config.toml
n_layer = 8
n_kv_head = 5
activation = "gelu"
norm = "layernorm"
rope_fraction = 0.25
attn_scale = 0.177
tie_embeddings = false
init_std_qkv = 0.0375
init_std_up = 0.0375
init_std_down = 0.0
beta1 = 0.95
grad_clip = 1.0
batch_tokens = 32768
steps = 5103
Each number is 500 + 25 x the weight over its row's rms, rounded and kept within 0 to 999. Layers, rows and columns count from 0. Numbers have three digits each. The size before them is the row's rms in percent of the matrix's.

# o: layer 3 attention output (transposed), 160x160, rms 0.149, rows 95-100, columns 0-79
# q: layer 3 attention query, 160x160, rms 0.136, rows 96-127, columns 0-79
# k: layer 3 attention key, 160x160, rms 0.142, rows 96-127, columns 0-79
# v: layer 3 attention value, 160x160, rms 0.161, rows 96-101, columns 0-79
o95 087:541480534478499506547478549459483501460479481495512525469499491461476513519496495490543461482500466450510465506494518492460479514466504539463477515525461509495503469482466494511493516517503467536505466515523488497489501474487531509532504540
q96 082:503533493536505494532455482528505527463491509510509426481496540545514486504520482512514520533504481488468457498487507501540487524513493521524485501529547486496479505488486496461431486497505469509543489475490463502498485492501462461531508465
k96 093:462468486495485536464507498519488490506521504514492542519509451493474486488521509502506478464485490486504515493522486494489511495519469478429524479493480521459514539563525510479550471536510514509521505537454544505485518520494492527489536498
q97 118:471534505522511463491529506514520489524481532457467531493498503537497490499493500503491492500525499521487549543483523516488526484473532529456489496473476511535540498486538578476504513512503508535495474562487538503570481484542486500497482513
k97 099:481499515505467485502502504518488477516497497532508469518478511525522447531496523530480549525500493459440535538508491489530491511498455544495478446499480477551473531507545530482516501502508505519496448470546457466500506491555534527521516526
q98 068:527503505568479472543497489480507456486486421515522465527534496486486506491464517488520505505505456543488528477489481504513494522479481512527525555554514505486473526534491480502498444496481521468534539483536488526443514522483488477554492510
k98 186:512526515482494489495542519464489529511517510539514486505471491515529479540489499475546533495495529500467527581507474516524500480522489488489494481496515493531475550510518549482486494520490519476503526511488512501527445506560515530496513510
q99 102:503468477514478494459515446476497527511519478498479475486480515495501494488484514455554479535510526495495504515529486451496519494533518473495490489499472480474447481556513516484501504533519459534499494534522522462512530514518541508458545463
k99 093:521486501481523502523485465541496490500478474532534515501476522493499457484467526496489499494500476502450520482526489516498498515513494516490492459494537514561493511506516513520459527448524504510523567491494524513474501458498509484516477500
q100 098:513542516498456544538514537506463534505510501480499495514500516496529471529534519528505498519534514485526498471503512518498498463497489519458488481488470538504493562436507521538466457489471503519512529482527501471504531445498550511511468479
k100 077:452545530486521528524487506509521517489477549471528491560492492523491511460434502517498498507499440510501502470441487470485506508496519497548489477483527550483523481465491534466449522503520470494491430513478481502535497519508495508518507519
q101 086:560440511515502461507479458487512456494521493488477472508513505521487551521492484496519491499493540527469513485515470480486491490534505486589477535504513486492510476552467478503547465494487507445478545513487465506483436551448452466498486531
k101 120:467495470518532511511486479502462497473510526474482524530514497489487502470491505503525471496494505463512492448489531524441531489466488483502520517517448525513531466456490464493464558492515491573483459484514514476529537527487479497549484479
q102 122:516451493470520453470504488489476508557507496498452543530484471520507492518505481496516490485500477489507544508485507547482521528521539491506489491471482503513478481542490517491521521505472511508452516519481508490564459498503483527487483535
k102 067:515535536514514502516498487454534509503509516456497478477501544474509508529469481469536512506505508517539512518469460491519472500513536467556515511518528472517509483498518532489455498484501502482520543548461515521491439496535519497457508473
q103 100:537544493497501486518460514487520487482473450497459496566477476475488523469501517523462495497547447463506498514523504531458452502527529515481508511490529478454472514521484545476545514460491484506471518485521457511522514478529515511474538525
k103 092:493500436519489517504462548470546516513498532545499534532542520524460513499548485498511505473496508499512480496532537453513475523513525487503505524493511508490511471503500510482493507510514461507439464523482554462517467481480495503505491508
q104 101:531509490507506510486507495464497540502488503496511506504502531479474445512547501511463521506505512554477483488517565495457505518502498489488503482486547541505511522536534518493536516482459501519500421501487506471458478438495475514490486488
k104 104:511495530493462472511465516489501462460485462542544507492514525518497490503530486477492500483539509511517532496500498498479483517451503524498514450500514509464555508485495510473541520514481474501526495457491498493492509473518451491519509474
q105 106:491501466525512473511467525510472474523525461511468516497481521515473497488524478483487506496527494516487475482512481571504516515480484519542523525548521472514460523493499485437469475513510479497502509492509509521511512488483498515505479501
k105 102:465473479441509494501504497489486476532507514481493532496509507492563500509473494498500517478501540475513530479494504514578510493498556517483484514495466532453504489462484474494572471497498549482524521482495525524524497513475506528460511508
q106 100:489544468516519527515495507481552512507530525483525510507469465488519480481502465461489522537527464451538510478498530513511482481494512498490557509490493489518452489519493486459475454438498483521519477479493495469471521484539522506549508520
k106 091:531470501490502499504516492509531521476537553466500481520493542492462518504463522549513553451529552475457503520485509510500504518503540511556487447504529514468463522449509495528477510494529486499460503520520496489517515502477504518519487477
q107 099:501540479501474563468484478509474515470488492548527521491446466469522474520476530502462497506517549462501495485476491480499502506539525503523519504521497512497466496446465499450497523471520503462513466486539488483541525503517516508501513507
k107 096:515528512539546529461472498505451463546505507490476501509502510560522486471472512513511538514492491500492471475499518501517501506519494512463485460503532542475457500460518528503503503492506513521512484480504457494507533489491521572497527493
q108 103:498523508475473473465555478503497489499513491495501500496517484471539466520513484500507487548459507469498495500538507540497484514504525497510532555478517475494485526475519504507461549501520432504430558474518488506502530511510476495510498496
k108 106:477529470463532477468503511515512463535469513467474507518538507508494523513487494489498490496474481527504517487494514512489456519490434484534485495487519489511461478491519522539514526478498474491493485548539564482488491442518447503501466483
q109 089:524474477499508495511478500458539478500457505488496486479543505477490484511540515511497506450511506540504514537501493497501476505491525538460524467436495543470545517487510501447456508519482520487530539567519520482514548465492443517468496497
k109 099:501488505483500469475507497486601519506544477462483510513458454495494501539483490458513504539486516518462511504491501521527462483476511454537545516509531482544532478509529507518523486476495472503490471480536520535497485492510501503521482501
q110 100:503481478473463491542549516510499489542508513504474485495507419491499486534497508505536496499537560519491500446469535528487458471491485434514541535486515538523486530505491491517500501495459482507532492476468506513517521510495515539508498506
k110 095:522462549502499499469492474482532544514527509527460522505493521499476545510492461499514473504535428539476546487520510529525499471514483525488485475539515502443506481513517524427545505483517489470525488519496454543490458465466511484513485476
q111 097:494509491492502474491470472496523506446476498457481484476479454487481501542498474483487506492499514474507456481515511504521489474523480539472463555508460460501521554460514489534523530516510508505488492477469515463541487500501489550495489510
k111 088:512502491517531561509491554514474503528505523486524505509544502497487506543465509499431527503507490499521510516480500521530504517475560492532520511513502473528511470477522506463522501494480498507466500479522470484471491471472467497490480487
q112 108:516478518450464500458521526516445477468520495486490520537496507521474500488471517482491480484482503478554508499498531487484488547552456503506496499464472489527452506536523466485542496480518516480507489496518554485495469492486483490533483497
k112 097:486486472490507496447471509515491519516514485530505521523504518461477465525469523527472510509502558479483512502491555551473548507505454523478527522525449505505553494511515471457479492508486492499505492502510484494485520493511516491568500481
q113 104:486486510484491525557473483456448576476535528486510478491471494504522458491478555477480467528515460515513506510470461482490496464482432490487498508485531511482485543499547494556529494529522495521520522500498508520502521500537515498531517501
k113 103:484506508491510492512497517509550535467568537450532476458483488524481496461468511510486483542529497517444448507511481524486497483447501521498522460531480507525511532503487497517462532456537471462482499499514475494518501499485480461524478529
q114 103:507506497536477520493496493521490469505509502474460487466502526489510543525504499494482503472486537487512480499506477575511538509487504501496497488471488515524540478503495530517553486484496505526515494557508527497505465492511520482487478511
k114 098:518508540519501472510501447524494489510476454508487528509530523484497498539529475511563505490523510516520506531479524484456517463484544482503468511505496537535464485506520439497489465485523464474537505456468471476502503484495512532441490472
q115 099:483565540487507493550469514485454504526470539439527519472515503485493517493452480468520467483451505494503487516501494484429502476483509538483514492509459486520525499531483496465513499468506504500522506513505469532503491500518462499473531534
k115 090:495509483510522489517523516517507469503495536509516527477458495456471567513516519485552501498498497562491506473485505521498535542487492471474499490546480517499479490467478490456502518512525481498492518516509486523516522518476463459552479484
q116 097:481507489517511503479501483528532513463516487475467572466505505502463498506504492488508482490542498498469513501530482510472513467514506517463505449456536445511521544489488508498536482524480483516520456490524485507528475520547471504492493512
k116 098:533506516507565513474498500457515499504464515499525483460511517520524562508506486463458479475509547502509495500498507497518513496505525515485455560501459522500511455517508535472491509534508472427508504483491451501535502445493487440516488486
q117 099:501531527521489494513519495492467528464517536472529475465518538528507561507490504498484486515526554563488489516477466515528434506515498470509486446535513516474478532519492484509497490509502497462506527480461423478450510493483506495492553479
k117 091:512496511509521522506473503532505488458490494522536491513496467500477489506479522502473505508475521531543500504494487493485457495501502522498493505522427507496470562464498507506499513500475513505469502469450493501535457454480545500458467497
q118 096:494502477494496490487535446481471514534515473502517471509476495513533504502499477473509515513501501541445502523480495457517494504543504510521521455492513492524480499526498522497532517467519527511559529490498481498518460501460503525499475488
k118 090:479500464510531510543488490527445493503480471524521543488499511522504471531509482527497464490513543489529511479502525451518494460470529515480456469465491463479515529491484513478560523498548496521508451542512503524484527492549509478517524508
q119 094:480546494469526513509528541479514517502516430489483495484504497514532512527510523560502495484486514473508467489501521496482504495499478498454474500488545512497476512555524511471522507475501483502528476465430548528466482493475496534461560435
k119 093:499473517497525532473555524503532473498490466525457549499517522469491511482528480496482451509504491484532511489519522498459514495512491498516526522487502515537522513471480496514526457485496525432520525538498505463559486483500544513499497496
q120 099:524482460503518418506488498478475456520537490496489515517447498471499518495520524527465492490484470518531487517493481463479494522475509506500529520507454472522504492497511497513489489475448543499452497525538493498507495494501477508497497509
k120 098:439504532496500521479500506507528484485464528516454458556510497520507508489504479511531505442451470474511501470506497531547473496503469522489510490487452483526453469514482491503491475520489504503514503507501517497492514511497521507537474529
q121 099:484524472547529500524495478527483512491545513461456465507494504483538502474483474488518504494504476486458518443496506536502466476510465499527500459524538481463495506515493548498517486477501494510525528537521517492507486509545531484510539461
k121 095:551497457513525491510519493492529504476513522518485512513471526458473436502536467506537492471506484494536459467519459471468537493482500561547482519498495522528473482532475473521496548496506528450506471475488479504512500472483488462521525484
q122 096:502505494488525504500557479523434504504490490514470503503526514475500470516515527489492517484569501473499530520500488521463516501483473506500502479507453494501478497532489470537508538439513534464528469447486463520450497528500491537520448503
k122 087:525489484484475494470516483492550479506526516527524511533493465451513532459500472510454488454515526516484547466480465519499530519520542463500500456485488511479483504439517485518517513490512516493489490484526472467507521521483551484496523475
q123 104:514473516485492509466474530465473479546500516493498474463493502527529522455505476501491487565506501497476486489503482524478491520489481531520470498525494488470461492505483505535492529506525489473490480505465511486491486498525435517514488520
k123 099:505507495549526505534474459509502507466481506527506514477486469510521477497505491487508464544504480497506535495434518530502490516518475489484500505532556491526493491495509530511482498544532523536493542497504552486475485490533500508549513512
q124 098:487488523460506525552508514539538497482493514504496431483528484502494537462480449519500523493502495486496491548501520497494465540501546459494483511481493494497491464505514499522522459500489534466526515506493469487485506471455525546495500575
k124 096:480504460532494537486430522484467459503512500477463530492453504501491494540529502504468501489538461467453523513515505485516512523489513527504491488508513428537533550481455485466471540504465501514487504484503491450483479521493501498496470508
q125 096:472487506496477535459456525507472489457524488542516514499508502519490462533512493477536520529522482526518468481539482533459485502469502492476492482503491488495480512522507462449540517515522469500525453512523445517504550513511507491494533527
k125 097:501491552500506497531553509491510489553522496492502507489492525487488500485481490516471533550520542493526522509491551487512482463440521500477442511512481486526527515522558517513486511469465524532500480496475495522489537476546522532520458470
q126 101:553496506473481522469489550513505493508546497522541503486510520492503491512490501532497508439478556491476501481500494522484521511464497516448513499496461479519560463542470499510489463504454476531553473495541494510473532518495552506507493488
k126 097:492479547539486476459458471493537472476476475524520492528521504504568501504529535488480517525509473461492530482496536458524520545483482484501523496485463547510499487517482508515472513484472510501517474450485489476477534512499543536499520548
q127 103:512482477462534509512552497469496439513535534536491495480483495484500517496484460518502515506487510457506546532512531497546513473524448525488516575531509514537547515495487479521538520452523501488504471518479504501496533496507488459454520493
k127 095:504522517459526458455449460494499455502545469432494533508475499545477513482477490531507472504503537523499481478492489446482541504496501499520489544522521525476516467510489489509545485513505480487547522492504494468506485528468488498513463513
v96 102:484494474479540504453548501521530517522487486506500501503513521514556506523530517499523498461506467519517488532501500480449508490485509468535490483469496499512483519479543470492551516536483505509472481478465450432458494511452512445495520442
o96 103:519504508487477497508496497558512491510477486564475508490512516514507457503482502495539490493524458494484523494495444484501511477491496513504500472523491470488468521484503476494488485502525514502509517445477516549460498532474534481454502464
v97 105:493503530509492457440504487537510480528521509533494478511497518509491491485489522495513467505492468520518481512497508492503536514478510479520493514497464493471482489578513509509559531528520477460516485519473522460516449490535537490476483488
o97 101:484533483524513496521520477511527497464496507508498500459480506528519504490468470518475481543517489532481499527511501495518522479482507552456496485515498523536496508451530555456533534518454493495484474492473497501506502518500509500513519487
v98 101:513503509465525459539479473495493490553469498535510499528505482479488488538516518483500487511522487534507465503492492498482524471523441545482498518495531493508545520507475500520532513463463500510500518463476473499500494487527469496505544513
o98 103:544541514475524555505504478501509464508533489516495478517488470478572520489485460460425523474510502503454574468461511510458506525521445520460501483506491500459482489471490486518501492500491548517463526502513497497527478500502487512476529487
v99 097:477525446499473446486516486503493522470490501522510560514478542494534500475526450500462542495490481466482517517448507533506493533525453462512518502519497463468503526512469474529518509506523488498496479490493500521491547481499495465459498491
o99 094:504457523474531485542482498509542477469483492530469477471518528533545541513499487501485527461559524523527527485493506515510483466501510492483484478486491533518489515517523511497540431478489533502505496482554465487467501495515515483497504529
v100 099:450539533476506513508511505541510540527493525439513503500488503496475514524450459490541474482455498474487498487492457537497496485521525492487481496475493487506473483525488517490518533494511521502490501488490527468544460481489504507543518491
o100 101:514545488501519495516479451516436503455489515499547522462487491478565437501514491544516513503498480492510477555523498501498498517479494499495462473515510496488431504483496536487470542483538474529505529521481466483498477511547555477505524488
v101 112:496522438528561494527500499499497478445478489477512482530458536478479484506494544476532532510513545514472516490483506502536514492514471489528484508508493499478507457503475505487445497514527495494560526520453453467472496491525504417481484514